Weights of a small transformer language model.
Architecture: biases on query, key and value, tied embeddings.
Training: a variant of SOAP for these matrices, 149M tokens.
Each number is 128 + 24 x the weight over its row's rms, rounded and kept within 0 to 255. Layers, rows and columns count from 0. Numbers have three digits each. The size before them is the row's rms in percent of the matrix's.

# o: layer 8 attention output (transposed), 96x128, rms 0.262, rows 26-31,58-63,89-95, columns 64-127
# v: layer 8 attention value, 32x128, rms 0.263, rows 26-31, columns 64-127
# gate: layer 8 MLP gate, 320x128, rms 0.172, rows 0-58, columns 64-127
# up: layer 8 MLP up, 320x128, rms 0.179, rows 0-57, columns 64-127
# down: layer 8 MLP down (transposed), 320x128, rms 0.166, rows 0-57, columns 64-127
o89 067:146090100132164130104103145137076136147145122135130106139089120158118118133161135151131142076080098165175141123126150123137154140153133131165112071116135158114116144132115133114151134124116111
v26 101:157094124123170152140088098059153121094124173160148127128061133135128093110139129132130078121119119114113113084149134107119161136109082095101129155108125146141117143162121137169126144094100155
o26 138:110137124083142158117169134083152130126093147177111124104152126108169169145156107128171108154121122149132103130123107093128159130143082161124090142119129107094159138134142112108162124139087143
o58 086:139148152091160155138184148132156148142108131153134130136144108122166127177157137114158120140133095166160095104128117106124154158138085162124127100111107138084152155135145119098104109121111154
o90 063:081123145133070187130117106112152090139092146114118095085121098079105148144121081100137135121115162137154148138098143110092142112123149128096115152112109095180143164130110121138190117127110118
v27 099:142144105110144159139075127127157102094165095069098128113117098126121076138140099132124082121178147193123094100153132101113109126103155118116158101119125124115134141142137134120117162135159149
o27 135:156109142105165152112080153124103157125123118159117183117130100120085150152103089111108137135139112173173151129119134143126137160126106154094130147144111152166145132141167164090126099146144102
o59 080:141139147112181124112098136124127154097124123185113185113127110124115153148137116138134120123141112147124123136141140166097127127137127150130136132144123153153134138145169164087135118119147113
o91 072:130145140104133154085134140127105084123137113100122131129139141125101155148078079091123144136103101165171125148087082134156126163130113114106099118147126166136125149161124132142132151140129089
v28 103:146101124134128122135150136122132110146207132178117090099098132142134090133143128128137130163113137177109133091132125155178122144132138198163099130127138145121169170093111135108159139162141125
o28 132:148113099145078183138137140078131099150128111089126123110131142100128135127154124121097154117162137108174144109108115153100091087149113092113086127165164159094135128079126131135127130150084101
o60 082:139119130160089176140164138091106104136130097102107112145127126126123134114147115124144154138166148112180132112134111160082102065146094112087100152175145169107112137098114134129111157159119088
o92 081:127137098108132116108150124120123168135108081120117146152138140128152170130112111157099142104146110091145131084096130123136125150122140130133097153113133141139130120060141093148148092139119152
v29 098:155173127135115134149133121090109175103090152107097114112171108121123150123090099141147115145098099136101106102135116091118109180131102149173139124145132149139157104084125144085090156152103168
o29 126:103120093114147124108122136119116134160137131151135100136126100080163132082145164141184089113084130087153116106137134111099130132107128163095119108108124112115142097167139099104146111140127112
o61 081:118117143128148150117135149150137120153142127125147117136141132107156117079158124129128115119094137087136111123120147091102119103131135172102119105126096111088137095129154107119153110125119133
o93 073:163114093104130160123092102109064135153116120184106123136129089091169136136104133121160119110116148115129129131105159154122127111096183148133130139097125096152111104168114093135099113157121085
v30 105:129158131152165124079094106119090146155034086134142142112126136118135123130103135141113128128156154116146125093129135134152082140158110121115118086131126135139108147103134123146155115141096147
o30 138:097166139121177130121098138140138154164089122153132179183102106135153109157120106135112154119127096166125121133134141123104059127100167166116191153143154140107138126135100105148114103122098114
o62 083:094169118140186120138121151099136166140075106170134153153117129116162110136111109131127168120121117152079128133158136145104075125127153183134165168146148115101108085137113114152103122118114128
o94 075:133095170112095139106147122177095150118140152145132141155119125132132129195142115115092127150111109125158120128143140119119099104105126148140180158114164136096162146161147094118145114114118106
v31 101:113161138106126155125094121107149142143141118151131131118127118134118087118077089134103088128082137136148137156105177127146175099146130162093133149117143101185109143075157138100147113153133117
o31 128:123110147079158150132137111159142170128128145149104119085137127145149108103145131124134138139141130125091102140112061115175161085128132140090106125120129180085085128127098110103145137106106155
o63 084:135109154103140136116124113135145149165128155108125110121110134142120118105121128114128107154122097119090108120104076092177153092101160130063111108132143193125095138101066134102127111120120151
o95 084:125098129130137161140162082174117128114138153145121150057127135135166117142165149112132131092140120115121137138097098119143099104143105131125152143150108175094155106139173075132113151090126133
gate0 098:149143105116107179143090132114148097134167177118145157137097148098142171120107091131088155126153149156113154142070095108136127138123072126125130129117132100140120106092137102137145107131187151
up0 106:159133127129113094126162161081098156097083112167114172109127147149131152121134116177196114162098148142131127133117166128174131167097153170109118137111158101142123169110117139091137115105122161
down0 100:150134119096106100146101123121122115141118134092118168126124129079118140109082124132179151180154107150093134133157107152139172114095142133142118160127105140155137147102133103140159136117162129
gate1 092:113163107090169173121137123132109129124098124102118132130153120113110136123110087089104175111089142122137146096140130136090091145145090140149119128133160132110161139122140156131101140136135152
up1 099:160124110104132139148130129090126110119114116093108180146147106160141124159121113127113181142115119125150123134159140107075136090125096124105144114106132163126128170120165138132106058146138105
down1 098:125154150119143117141162129077128114108112113106108127090141133084099154113103144106114175118123153170130130140101139127101131112157087138140150161109121123089121150172140117185131128127132119
gate2 109:116134150150126116117111178133128138149138136152116096135144135136124181151171119088139173157115095138112145139129100163118107152113137162108194143113108158063172132084142127116103143117146127
up2 105:154097140174106149141105138100101131100127132093101143153148125122118104141163148114103132106108109189120120140149140129121144120152124155194160129115122163134161123118131104120077142128117103
down2 101:131103146179113154139153193118137164132114130094117088158159149127143170132164114147129147124133122121144088100126113142128128116115130139162177106094091082108073131115113135107126149130140119
gate3 093:159067123035147096155156133120181127104118146128152128144120122113129174149133173085133139100125122188135143119144116144120156143123138122147132136094146128110118129132125147096144112141123090
up3 092:094140138047144114160099175120118104124132075153145095128138118059118119131114092138124123159134117108118161134095116124125142157163138108124126187111129121129154141122125134132115116140129163
down3 096:159124084129130105149158085132118114143084103107160134096135135140077159111115137133132163132159167142140114085157116115092115170143138133145125100111109157125100088112127109115105070155150110
gate4 101:122103135124148148150182122108124085136145143139135083155112127146144123121137173137140137116133075120113182089144119141078165107127127109121145099157112099142126084111098131181085125183100130
up4 105:141133150123149149150123135114148129125095106155106125112144059153101094121140162106151118151115121135132126147099118110129119117137108110130142153133149113157085101133100161139160168153097144
down4 102:170131120102116147131098134116078088108175144138106115118133159125128105144173135175133167181138132071126128152118113085130128112117144134108119130107119119156100141125134143154110150139127156
gate5 102:081119104102160145113147149127140173093130114156086152136103120134165153097148167120113134098143142104159149167133134102175157115146110121143121115155110126124136098144129145136091110149107139
up5 110:184136127132149105098120087158142094142146104126118115114099111156129080057074092092154136119150147147133075152122155140119116128115132083142127159124090142098171109119089112126148137133111151
down5 110:132157112131123107092125113119101140109124152086123125131106127138106151148136149079187107165132149096130156068179097142106115136091132118143101135111115127178104094140113131149129148135147158
gate6 099:141071093117074107147109167128093116164136096176106133182107119121164124125100135127149114127085084142074126116092092159122126133126142142149117125135125139106110157089145103169137113147126104
up6 115:139103147115123121124154117164103122134109162159120135145123113127117137099166103145119120130086164161113118116135095135120204138103106134143112126086156108108169139089156124148152073148137112
down6 108:127156117089091123143105144159151098132119137111152103176122112136118119162142127152127143130102093136122129088113085171110124124163160124091106130121181148141087102121113123140128135142135133
gate7 103:135172102162102112146168084138141131144113077135138113164178122141109134108136161119130129123060090126149095130151145129062102114151153130089088107113093142152144124129128103141157143142128121
up7 101:135126152115095160126095160137117174127112115147091127130155144125126174152157099119130118130157114123172119119104154118117142173103154157148084132104117126162146124114120111169137135135116155
down7 103:101105103136131132150113119113160145112154123138148127167122174129167120107134144142111154128114100125131139136090177109085143124147150185157195080120130110114129158133123109144172149057107168
gate8 098:155151147138122087136114161135162096134094139098119110140107116129141088173151103097114133091145148149156160141111125113106160092163133152072126137107158149129139147172121133104127124140101090
up8 090:121141147155144095108108108159101139176137113120147094120157117106124168105099126158121143134122158118134153124127133125080145113150113140106140100117131115141130163196113127150133091103156160
down8 092:110104087119164154132140128100135142126140106156154127103147112111147140162152127099092115121081126115152171111136175115156135154144109168175115139173087169115135126133097139083132119134153155
gate9 093:115121132157140091112129135150097106127092152148143143102120143164131114143138123123131101161167114132152096067171141128106132107200127164128142086125109153116139131125095144137137109097116131
up9 089:142155132125162132086135125107124121126150130139157131113145141178127136137141184083082148108122074084096140152145141126152140112157130096127112101123121102083113086089169144126122113145118129
down9 098:139132158136108153131171150130099149143158148139130208163162108127140137159098148100139152154127123135154111117125090132167150158129137109116088119121129108188147088133132100142097137157135093
gate10 095:129113128125104148128161112124112110162146127126122109154133135118134111100086146089121128140175121151169144127150175129109061133109154135128100137083137134113123103142161103105151147136131156
up10 094:142113136090158128177135112112125098111173121102071132113158134158147143132138164065167130153145115106100147102128098187146108103134158151143130156112140135122135103118114139096119136136089151
down10 101:077106115083125092141089144129157151117109110179151137081129062146129137167160122162118143127117125099158135130109128110121155155133094115076080131103126111150098141100143117149123155139168122
gate11 101:140101082115117106106147155137129124097122109140114070075136123164121145159162142154113130132140114117124157100088164118140129138146163182146142155132117091162126127142103135124111118089115077
up11 094:135110157088146145182114124106141139112177107122186167107106140049098159138118115108130152110125087158079134109154095153151114120116133136120114132174123139161152128119143134123108111135134108
down11 095:127067141126127141108119112153104100112133160125105092132122144141150130146124128151093134164153184141166139185154134101140101101127133157160149116145153124118121146130129148154102155114111165
gate12 090:095086143140164149170152113084123102124135124158117083121170083122117141135108137123144148117155125158140140081131110089148120085136130115131117202152153146079114124122150122120129090115152146
up12 095:158203135071104111130099097102114140131106124144113101120150108091117122090122130119136090143138116131092154151133112144111116111129175142111131115109112112103136104123150135148159112108088135
down12 093:128104142137157142118141083129126098138084148158112122128100114125140121100124125180103124096137150110115128101151126117112112074122107149108127117120117174129136066120128089127101122079152134
gate13 098:089140115115079116140124137144134142134117111146070122138157122137148112083160105098092092160135157117110095128125121161124153119138107083109115116128151136135165161075117133143098092146131155
up13 096:124123101097142092139163127176146106110116148175123099143120125099102136154111130088120103138126127062067106155122136110096134122154108103145101166136140103162122110122133133149097124143151149
down13 099:101160109141090148142174140070142098138106147115130184143091108126143110099158112158124154108148100134151182114155155125149122124129127163143160093137150134064156133112142136089090105139162114
gate14 096:111131094144171135125082112156103156112107149144128131101089165121153138152140135149066130126115072132122098089130135168114101191102155118101137153152117161122141101109139129086125148149120130
up14 088:121160169174148130112101119102117148099158100119136103130108103161123117127129154128128093127122138142142145111165133111143129180092129109132128113128122125106095081106137116121125146145153108
down14 088:118117144130119122113138142123102144100099202123105081137127117119113133141143116108081154144170126136136086117122120135112128110111139135155133139112130151104114135146149106120103086150120112
gate15 099:119162083159169130119138166156105113126109124120135084087110129143116145143149133089106122107143119166068144102160128126135138173109110129095141140124083106107155143107121140155126117130141143
up15 099:167157151111145125111120141102093174127127115117091148149101126109153083115116126127121159109119123134128112153137118146125159142141136108076102173133155172100114101170147113111134136179076118
down15 094:088137136149121164169125126127130148128147150076119106111134186139104094136109136107154115098166095147154156109078107104134145108147067122121126127113124083108120152119113142093148079134103119
gate16 098:178139121188128133134112146125174157112111166136157124130136118109132147101143164085125131120150125113131149137179150118118105141165105126102124108135132098148092153152130114126141146110109136
up16 089:122105137120112144106125169097166127165163144151088116137116127152053133145130145132151126164114154148116116162100136105147142087133147097130131128150135086134116144143168130133182142104151111
down16 091:094144130127113154149139108113111151113122120144146133141159111145091145123109112129155141148144098103073146100168153144096081139125122124100135115079134099122125127191072161094121094118168137
gate17 103:142123090131155148120121132133128124139166149110089150082094192187145169115162135138083145129103135182128084123128102175130135110125129146119094147126132116092143122119169136121146107111111141
up17 091:124113114120152122153143096144136124099093141126150140123120133167157077153096134150111196149123126145130138085145118121106122091164135104119144141095144149145105147157159134121131181099150142
down17 094:121130047145097145109137159119122113129096104125110134041138174106114114104130135150151137162108124123146154161129104142126095140126110100121105151125121137164107134152125133124107161124142165
gate18 107:112140096162131192104123091106120116136130143110131101146158151136092171121147108154117129107122102126138157100156167114132116127140154124101116127138142126105118117111123133113088104094177103
up18 099:128134139132148162139121109124133123142172070107124120133153106144136107124107115147155116091116116109118141173133113150121090125101095107106164127164120115102134167147150127108157141118143084
down18 102:158127123132184136095118138133144105130175097137115128137077152088148162098093123150149115142114121113107145154108130110127116143125145125143124108158087095110105130133188120109123124115124133
gate19 101:079099128123079100112126148066090168108107129166107145133148092136111094132089132136129149123107123123133142149113159124115131117138096117096121159114093144141155131144075162153109113134156140
up19 098:157110101116083147140109119198132146123125131136137122101140163143129102069131166152163083150117105142119134162140141093135103126127101104106167127109154128122126128168151105132094186137092139
down19 102:120152111135179110058124113155119135114132135133113191160126066140128138121124138116138165141112144134116137119141078120128130112090143161119114135130115112135136191109129140125129152138144142
gate20 102:117145142109110120166128146110111137110130149108158104110085154102119178166151123137107132147127137157087118098091104173173113110160134118119117081103116103149140154132173101127145084114099147
up20 090:126117189137150107119158131131116088141104139127124087146105087137112096099129143130102146111170094136122124128179102141097093135119055158134071124117107105127110133156137138129114122126133111
down20 096:195156146128083141056104107115135153098149161119078133156132118180158092125118130100127126180163137162124115127133155123132118141106167116117107146133154144165120107119151097109117140115123096
gate21 089:094138151108083138159119127111146130152115183114150124095136119102146120149141159162115125124120113127111151117146105153151143133104104160132134158156142132138114103093154156106156089161106147
up21 086:108126138123169123166141117190124115123130168142079113109120145126150155114105136089113144129135150120118104114151138145113120133134122128134121163094116159145150134143108112137148152122141066
down21 094:176136130129092122134145132132157186148129140129127107108130177129096111108184157141142162129082140118132135157126097122136138127126111135116163136119153130112085092089155137119149148121119124
gate22 095:170150112097106149146149134129152107133156127130082116118115124142134129151139132121093139076087126150154151136136130142161175156101136113117188150124145109127139093150155142110128097133122151
up22 086:129085142130084129174069094151136116105136110143151115126122130144145118135110154132163119118101150146139061123117071118137155142127111132151168154123101105120151116141177111155115103093118132
down22 093:121133146158142168112178155132169174126106144135104095125123085133107133110129122125090144151132120135152138117123113149129098123176091130123134153196121146106147114105166121127089085136120142
gate23 099:180106098173091151128132148157130141150096124140106122155122115134087165159142112150122148141176143107116144136121139149117139132131123190095141107164092156115101106121143140118103103123087089
up23 090:137167156107108113169087100096125147122113114118124111125121124096137119135175153066094114131126166129137119121104127140145112140138156085139155150104101123144112064145132162140082131092119136
down23 090:125106100131140136119150143179122113118127127115151120095157168146075130149129168124096141121127106116094154145124119124144152108165110113080103136178122174150104160133142118139074133085131130
gate24 108:129149105101112115110149131128117065110158144141139124134146130136133127122116155103091111149135122138093128177100076132125129138137104150125132142137091193150160078120091072152119127118159081
up24 097:131090101139130108112119150124180144114101122123131061125081096149136115145103121129119161124125158157114114144137138131098142084109105121123136117097142133156107180169145138110116135124084159
down24 095:138123134080117143129134145122146121134173118137140140106145155127132159165145136145175110115107159130115096121120132108106112107135113137109104133190130111102118116078141157110140147145160097
gate25 103:099161145106064167136108128112124107116136102149106140115103098151124122098134101154133139180124142101101108094129128074100136145143131134129093141097121143137132086119117130150080138139118118
up25 108:082110117125103122125155139128141092134148150170088157096151158131131094087131137155122144134137129128129093118124124151105150105104134146091097102091122149132113080149140145115118139099123089
down25 098:130114127149098094092131167127173120129136131100116086085153182137164120114164138174132161079133091128089107141099147135104191148166129186142121125113119103152121119128128129163132156105097128
gate26 110:106145104122145139078157101142111156152099094135131122125113172138111150094139150139128168127134163100142114147156101121113106151102121093086131159108139143154155147126135147114130126107150140
up26 104:072118191131139132136073147087105099112110152154131175154167092158154154150133120152109094069169105140125135146098099105121128115116113150120106082142140138107109140120105120121103107124140144
down26 102:134164114117104119141113108127103064130147154107148154105151197137144133097113106098137142147130098162100155128158103143113148115108134133132166116135125124138159101171099099106076121139105083
gate27 099:128123132100109136194135104136143079146156153137067096161138104127152138154120165121122121117152121106115154129145147155125107143154127096132109168138118107173111117129114089140132121152150133
up27 114:102123176094152114190106144142152091171129118147119101112137106112140100140160121160120155117165097120107131130116102137157085119123109118117120124086085123144133109104136157117123152144100113
down27 108:061109123141111108087105135130129166121103144142131144136123121117172095130118162119158168131146133121125141107150162151089138150069080129105127138107137101141070124097090140120120124120152128
gate28 097:102126135115166141135124098150121110116116134138115112160179120129078139157119114116114114150130126160108110100113117123101169154167170098068123146124119140077167122139129180128086129138134125
up28 106:139105125119142073121142164102133133129113122110162118121124143118175104157129097124180123119161110143148143111074127164121084177138101163142167118143169085138136130110082123108148138105127142
down28 107:148137113100171138154148155167129104095152135147142143089179146119149135111117110125136127138150125152127100114123091138130113154119137148087134110115163124110137130120097134113089110133134114
gate29 091:167141133142118113158128109136124112140107150145129111155128122077164122129103113116127126099149169162110115090121138137137111148179119073153157133113114134118132112137112118118164077139162107
up29 099:130091168089121137135179106132166148142122108088106094172100110162094154118110121144099121116105147139122149116172188144105125124141128145147145136133109102143171142123109112140156106079112134
down29 095:151084159133153120147123097152118168127126103109100169159138157162141145137156143111140107089138118126111160127130136139163150167117139096132052135115118148151124130083140136099105092086119137
gate30 106:108105108144123166092131081129127161118121138142086091111114115128127165177141151118156140065125151162116110146106121147111173124102153129110122161126139065128165156136134109110135121096102153
up30 102:131161145160136159126127176126120091149093131148105136125105139128108178156122155175176136107120145147112134123132194117127106156123112130156119132170177141138107184105146139115124108092117102
down30 105:078149106129103089156169178166085167160119092118111110176107134105127115109143128180087148184123086142102102146112120095135130101107151114153100125102107131153115139117095098128151135112153099
gate31 091:117131177111152121103133109085152162122171067128147107123137159115112136123094148125095139092108122116115167076132140118122119080159165153097120111137116099110191153132112166127136129096149151
up31 096:107085124139144134127133136126130074116078110171117114123145161147124142152083158130103153141102111134124127134135177113116121088128141099109189150131116124127154110123125135091149095113130109
down31 092:141091162115144155115106158076110147107122091152118156132138071139156091137151141137102156112118125096135126095128085096156152121120095161108142140114186132108133129155091166131105125119114110
gate32 088:087133150117146131138109144122095127130142116079165118122164119084159155099137121154134132126176075105090120129149149155086124111144139139131119108138150126122109130138152109133114160136090146
up32 096:124119103112147123111129141110150108152100129107118132145155123135109142204144145163120148128148166138147141127088142072149123151119151138129133096126191122092126132136097116084148147128133145
down32 095:124134180142113106127157089136103134121162130138165153121117126102157116123112143146128133132117068099140160124116101131106099077140132128150063158121115136163144094112114101163119124107102158
gate33 095:078114173104102104118110115121137092146123125138134093153145156115141107152096171120136100101141120146082164110163136103154122153083161134137129122136070182141141146132099139126130146140112121
up33 095:157142095093148092089111147144097119160183125127207148069137123109148092106101133151108145155148137115124098120044095148122114117158128091121077158146148116098111097148139142110108109126134140
down33 091:135151131126104127158128138159152179166105127130118120165114045152167170124149136138102110124126145116110107147123153157107116107144109107108135104129111095131090080142154127127111143139143135
gate34 106:120133133133171151127132105128135170152151117118138126115112105059143143156144105113094112087163127097111138108154102145088129123121127138152130138154106155152120116171102134126120172142116158
up34 103:118111143113138111085143155129102093127122117171118119126137105128159142149123116142117111082131114137127202137119146150147173138134154144156103123161143143130112118144097125126126120152092108
down34 102:109170118188109153135175145124095162105121131106107144108167142108106098142159106129118129121145103108117144155128109131137124093138085101115137116109117138118108140111110129143105187138092154
gate35 106:149120158123138156144110145104127145130105126106091160091117096140150108101133115130095143151108129132092182093108127152111116112173108168145131162102108156157100089151128133124146110079172161
up35 101:125123127089142160166146131160109167152119132158117139103166109107070153160124114162106140087143114119165132152160146153132175123112124127126098158102114105147140150137095125109156141155119121
down35 100:141123158111138141146056140143139134142179138124075171161148119131148116158115099126101077103097146076109140200100107153130139098182107136152107117124095144151081105104145133131132133134118165
gate36 098:086127121115152138145114104127116141108138108095117104085142171122137164170137163112127143084105130137110152084117116115133142120120150116127174153102130136118117111173100142142146155142137125
up36 095:142132157128124103130097119117159146114112107141095108152129142145138118126144129134097138133109175191117106118165114130095101143151126086095090115153099104123135140114126128163112104108103119
down36 094:103120121138145125114103122096194156141181137142149123135159112102144141143129115140145116095135097124114160136126091130147125075119120143105134091110121103119089137118101140121113173065131117
gate37 103:169115111124138144172169077122109109182134116121116141145124140194148118164105147111172147117110107135146132125118139171126128121140095151136083115103113147100182147127122168133120068126135141
up37 109:138162157148138142101161138174169157193176159156126158120117082138121123107197167159108138123137179085148117124128108100112159096153086088123128107098134111149100080138155128168142120136098157
down37 109:136135132143123148135138071169125120120074165120121152194115082142149143153148118128114139128137132117109164121156118173078137127126114149150114112167133144121133109112131109151125122162126122
gate38 103:147148086121081133151136118143154132138135183109112108139127130087105175173124113122116136125114142151087138141089149145147120146114163133140117127115157110141135141140134142121121140147155115
up38 097:119091133134174114088167130132131131126072162128137084116078134170147193144110063117128150081130126125124134129105119166133114121131130099112154085123118126106105149116121128137136112163127125
down38 099:088128138138124095131120126087077153154127166095131128178129078112141105129107135099106168083133126113099122134122089121145133084078112123139130130130129100122110179128127151154144135147100096
gate39 094:130104097139129119089174121124127128143087160133160104138123108151129156124086147101103135105162149171167098109125100106085156129152128142166100154138117143150139086137092138106088135155151107
up39 093:136128159107133131162127094147145156159087131151131109107144093143103125105166103144085172080119124160153111114130139157111144076108153113097156122137123135156105156126171122129133159132141108
down39 093:118133128124171118111153133121147160113112125180139131090153083066159124170187153132166137126121127129149145138105120146106135125102132108109068145168078111141094163162092095162129156128104180
gate40 097:117140126138091161140130099117103125140100145126107114128178098084114117082100104119128170135119158093136127140104120147126149148108160152131139141112142156114109132123080107123094143134138123
up40 095:129146081161099102098073092093125132145175168137184140156172161192104096136117159111119120132145132115148093130103146099133156134146143146110126135143151110138116141135129112151141137162133119
down40 099:091122142098117107098131157116153117135126144085118121129160167130147140137090162153148144087131154113157142135099109139098178134094150122119160153128135124117102116144123136105139164143154168
gate41 108:115116160126132150140119130130144161120124132111156121106135102114144138107132119111153123095150146104113161140092147114085075139131082114158127147115090183141075137104100125154105133097164104
up41 110:101181088129141141135138091108106100091092114135120118109128138119139130130130111104103127119155140097120137137140152109085106164079106116196106142134121144177129130090129130120063130129156082
down41 103:167121102179125161092141148089116112163112154108146160123107112100095133159185090110137138145156120136171141168162137104152098141104153113145090181122079125134148149118149145118101117150135116
gate42 105:084139126093096153152130129095116162099119130164131142130130111101146162144139096090179155117138124126136130125146140118150152119146110181098134144105133128147121103128130133147155115134146129
up42 103:158115143108121104084128077142115147108092165121155122139141131153161121093130157133137155134144155187123151131175078129126146166124132155131143098069124176127132101138139114109117113100132142
down42 101:143120119115141123110143100123102169111080074184098131093118140127167118134108135169126126094132134104099144109170146132134122196125123125135144154120101113116146114150131132126121125135101073
gate43 106:156095119112134133104161150125118074182099150185111139127125132140127179163101154143096118122108119143136141115117117174140142135102100147131119109094110129131146115082158139112114121142119160
up43 110:145146120124120113072108111091148125112147113124084144148153153146110149134134128104120164141092114119155134081110087116131114173124103115121165121122153096134101126091147132163144149130100128
down43 112:107084116113118107112127133162079146153133102110141126080183176114126124133124142144111158135127136147132099118137118103133156136092169108114150165130143120132174132133121108145140127112128170
gate44 109:150120172128146134090123137162114082106118144158094090093113140142156115123102110114138108092081109152112121127131134148104142195120102105096142089147108118129124134117147104084118114118120129
up44 115:125089137108112101148093144134115133126160162141143157129162110138141097113124107122111164114136151095138174103094085093134105116126143100170172128097116081118123117125136095110157152142136086
down44 113:138096089074113131127155147112131071170134184148123171128160122148105118100111138131152161136133120112155139147114147130099129117136149158068135158100111085097096124087131122146129126098121121
gate45 102:142125149144143127096156108146141109123155099116125144109099130108084125104102156135085134133138135135144106056110125161142111161133095142125162110144153138185146125160154144136127140131142118
up45 093:103109171158119128107140142112173169127154118138115136125137170180068117120150141092096201117121109129136104083124119141111157132131116147159116111127097099099119112109103119145108108143111143
down45 095:147116115129138124074162103110128148107128137143117105152131163145106145103150126105131155110106121114073124168093126131126111153165098125103181147139142145097097097152114134154121139089174142
gate46 093:144135083156109169122119158157150131083114128140115118113082103155107104136155114162102135140128159114097134107131166149106124118177138160108104140137100114163112138164117144101161178133138098
up46 096:118122151153102107088131106121141078134152082146191095154146126112117168102131108151169105125131111129104121156119114141113134155139158131134124180122184128117192130092106141148125118150099126
down46 092:105120166145079088132126143124119121122115158102128145107178070133097102132146153142121133080128120118115128124118176137140135120152130141124065132102099107129116150086130112138120058100109118
gate47 097:137103163088121141085102103058103108089091121116093118125135149118119145052159127078156112099141154120163091137123120133151139133121125179135095160127118113158163150116156113119129141124116153
up47 091:103111092094134140153124131101170131127171115089149120141123138123165161106136147158144152067161143147135122088100149116167074152119099126153130137135145100115142118129133136116124155151111130
down47 089:143168132175107150156133075107167137153104141116122113087122153130094133120107118147103137132190104172125129108120096141132080075118110172086101119112178159132125113163123124174128130106126106
gate48 098:135134109127132114087095197127095143119128163088130129103158136176161125154084120110179161107142170136092114136150138140136113157129139132105132164138148099147162115152119107093124163114108115
up48 097:158108169139159128188091082100127103151134140121105113151122141113082150173118115127113131151140140136113108105161128107106140134119194141107103133118122091122121117092159104095093132117142135
down48 100:101119105114085101137118106136113137111096110112125108095141144117160134149157122128105138148140149109123114165135173103137132104141118074127138095101165100155124140165161151163188127122098119
gate49 089:123083119132122149117103132128128102113125144153158123108140155137179127110119134130146139151110129128138139136131140119156108127129153122147082066193139146183126113148107096128079093115093168
up49 089:139102155131180103126138103152094097171110087126099123146181146155150091125126147104143116124119094151141134120106115105140128136087116109129137103120125108169155086157109130129132127128162115
down49 094:146140151123129138171098156138127126101104158143126147126090091133134120118068116133100145121113151130144113116107112083128130118135158144165098128146140156154135123121144098142118066140108138
gate50 105:161118085119105151113124130148156141132103142121114145142105153093117124083140101125166082127140155174088127112140129108116148086119076151115152129105117120165165151093166097116164134137142140
up50 112:135154116132127141171170125136146096109148159124132167104146132151123114123099130115102134150152099195139109117146150161115143069149152163101133117152089147128099144118135094125176143134155162
down50 109:103116061137117132108101132171094094103132143093103133058102095130117167071145119138092136164097153165100101098143160125138131106150135127143143140107064125126130159119134087165168119153130148
gate51 092:152122123170104147094097138132130141157106083177144112130143117132152160144139159101123133131130138105097105139104117077143170141147114141079134153143171159114166104109156160122139079103169181
up51 092:105156140096102156114151114134146082136135109111119155120092118144107135110131120106116146117121104173086133121162154164119139128133083109151146138129100136150074138153100155110130126143083107
down51 091:132114131118112115158149113166117131169111134116159106128144177142174126115093168090127128093132136119170084085103135112148091131138125120120161170132148114126136141116109119107139035151122096
gate52 103:169145096123142193166080082120140131116153112130143123102120132168155144135134160087150117137121112142145119139150151138142131127122126104126150167134148139114100140151088162132101140118107173
up52 095:140134163111134123141113166124118113134140125086122162147102153129119168118135146133117139079152147101118150145142159128099154118120142151127130119160113168108127168130160128155178150109085105
down52 090:137184168122122118094113150121152175153109077199140103150084102136102087091120116153117176119092143091147134121137160129167129147131142081140137138084130127124158128098119161129092148082128144
gate53 107:120120114155117177112119088129133121141125162144127064114166125134130134147129100160101125111137097099132136118135145148167097123136080143129136130105136130144070117141118157114114130113189108
up53 102:154128169154143109113105153139107175117099138121114111113137135154130113097097134136143110115156115096192144139089139104115106139150154108157134138185148150126112126099150107144089134163089109
down53 097:144141120096126085133146128182160098120142147143103119102122064121175153133103119132134147082124130117105128151130122131106134121170171093080069082145109100121109143108145122112159116163092110
gate54 095:095105097108129103147121124151089121096140117105111128114074133149153156103182184154145130134136138131118112105135135174090145072142163096105126137150172144131160135134138104103114143173120152
up54 109:147100150115175085110110155150130131147076076154128063145151122151107141127139132128124141102107151118118165121129102151129167134128150135122138128145135155111097137160150118119139142158135129
down54 111:144191142120083123104140150125137154138091123123091144113096124169106160123135142137171208136158156080126141136150133139148151126117081119111119110158153127135109144139134139100115134150154104
gate55 098:121127107142149118176152171148119126162103144088149111098133100150157137102088142120113154135169175125132138117129183183144129132129136103131123114111104107123141116110115140084165088143142103
up55 101:153147122160117145146135134148140141142159136147163143116105155194137121112085134143161145153120094094142068105130127142118122144133131117118100117152147088159106149148149109130164122088151127
down55 102:133136138075123135120168123123153139140122143101132124093138074174155187146125121138128102094079084138147124118127158182140106086105142151149142144134112117097132068154105126156114140088108145
gate56 096:112118115118120140119175152122144118115138125213116139154128123115136098073081137122157116155146122111114097107112158106138135172119140107115129161168150134174107095088142146157160130150142133
up56 100:163173149111141104092122144121143131131114122178113146149140139162105098149149159073142169158127128139154139112117134066120147156138086169095132141137138134141110148138118168125152124122126109
down56 102:120109137121149113135125127097148098112126099137132115137120145125117108086131160105155139135130147139173095152106093138132085107170132118118117134174141164180089183109119147125157137163156117
gate57 096:151091116119118124130129100125114149146152106120141130120137136103110116105062117126129080139169098143181090119101139127093120114103107126105108099144162129169134080167167122174136123092133137
up57 104:121101165083124106137132101122132176134113096093138160136159119140124109145141125122158120124136116134161111162125149124112105139093085170101124092122104083124131118135082119111061097126109113
down57 097:138132113074099156097099115144140115099127143139157153103137152118112127103178130101149129124123110145114132141120143161132117117119099153145149107139104136096127140135175135107134124094131144
gate58 110:109112159120126118150163132142130115145108073124114105121128104099178126126103148136115146163179125085118168073118121120152132063108155140147143083097145137109143109162064161137144113097152094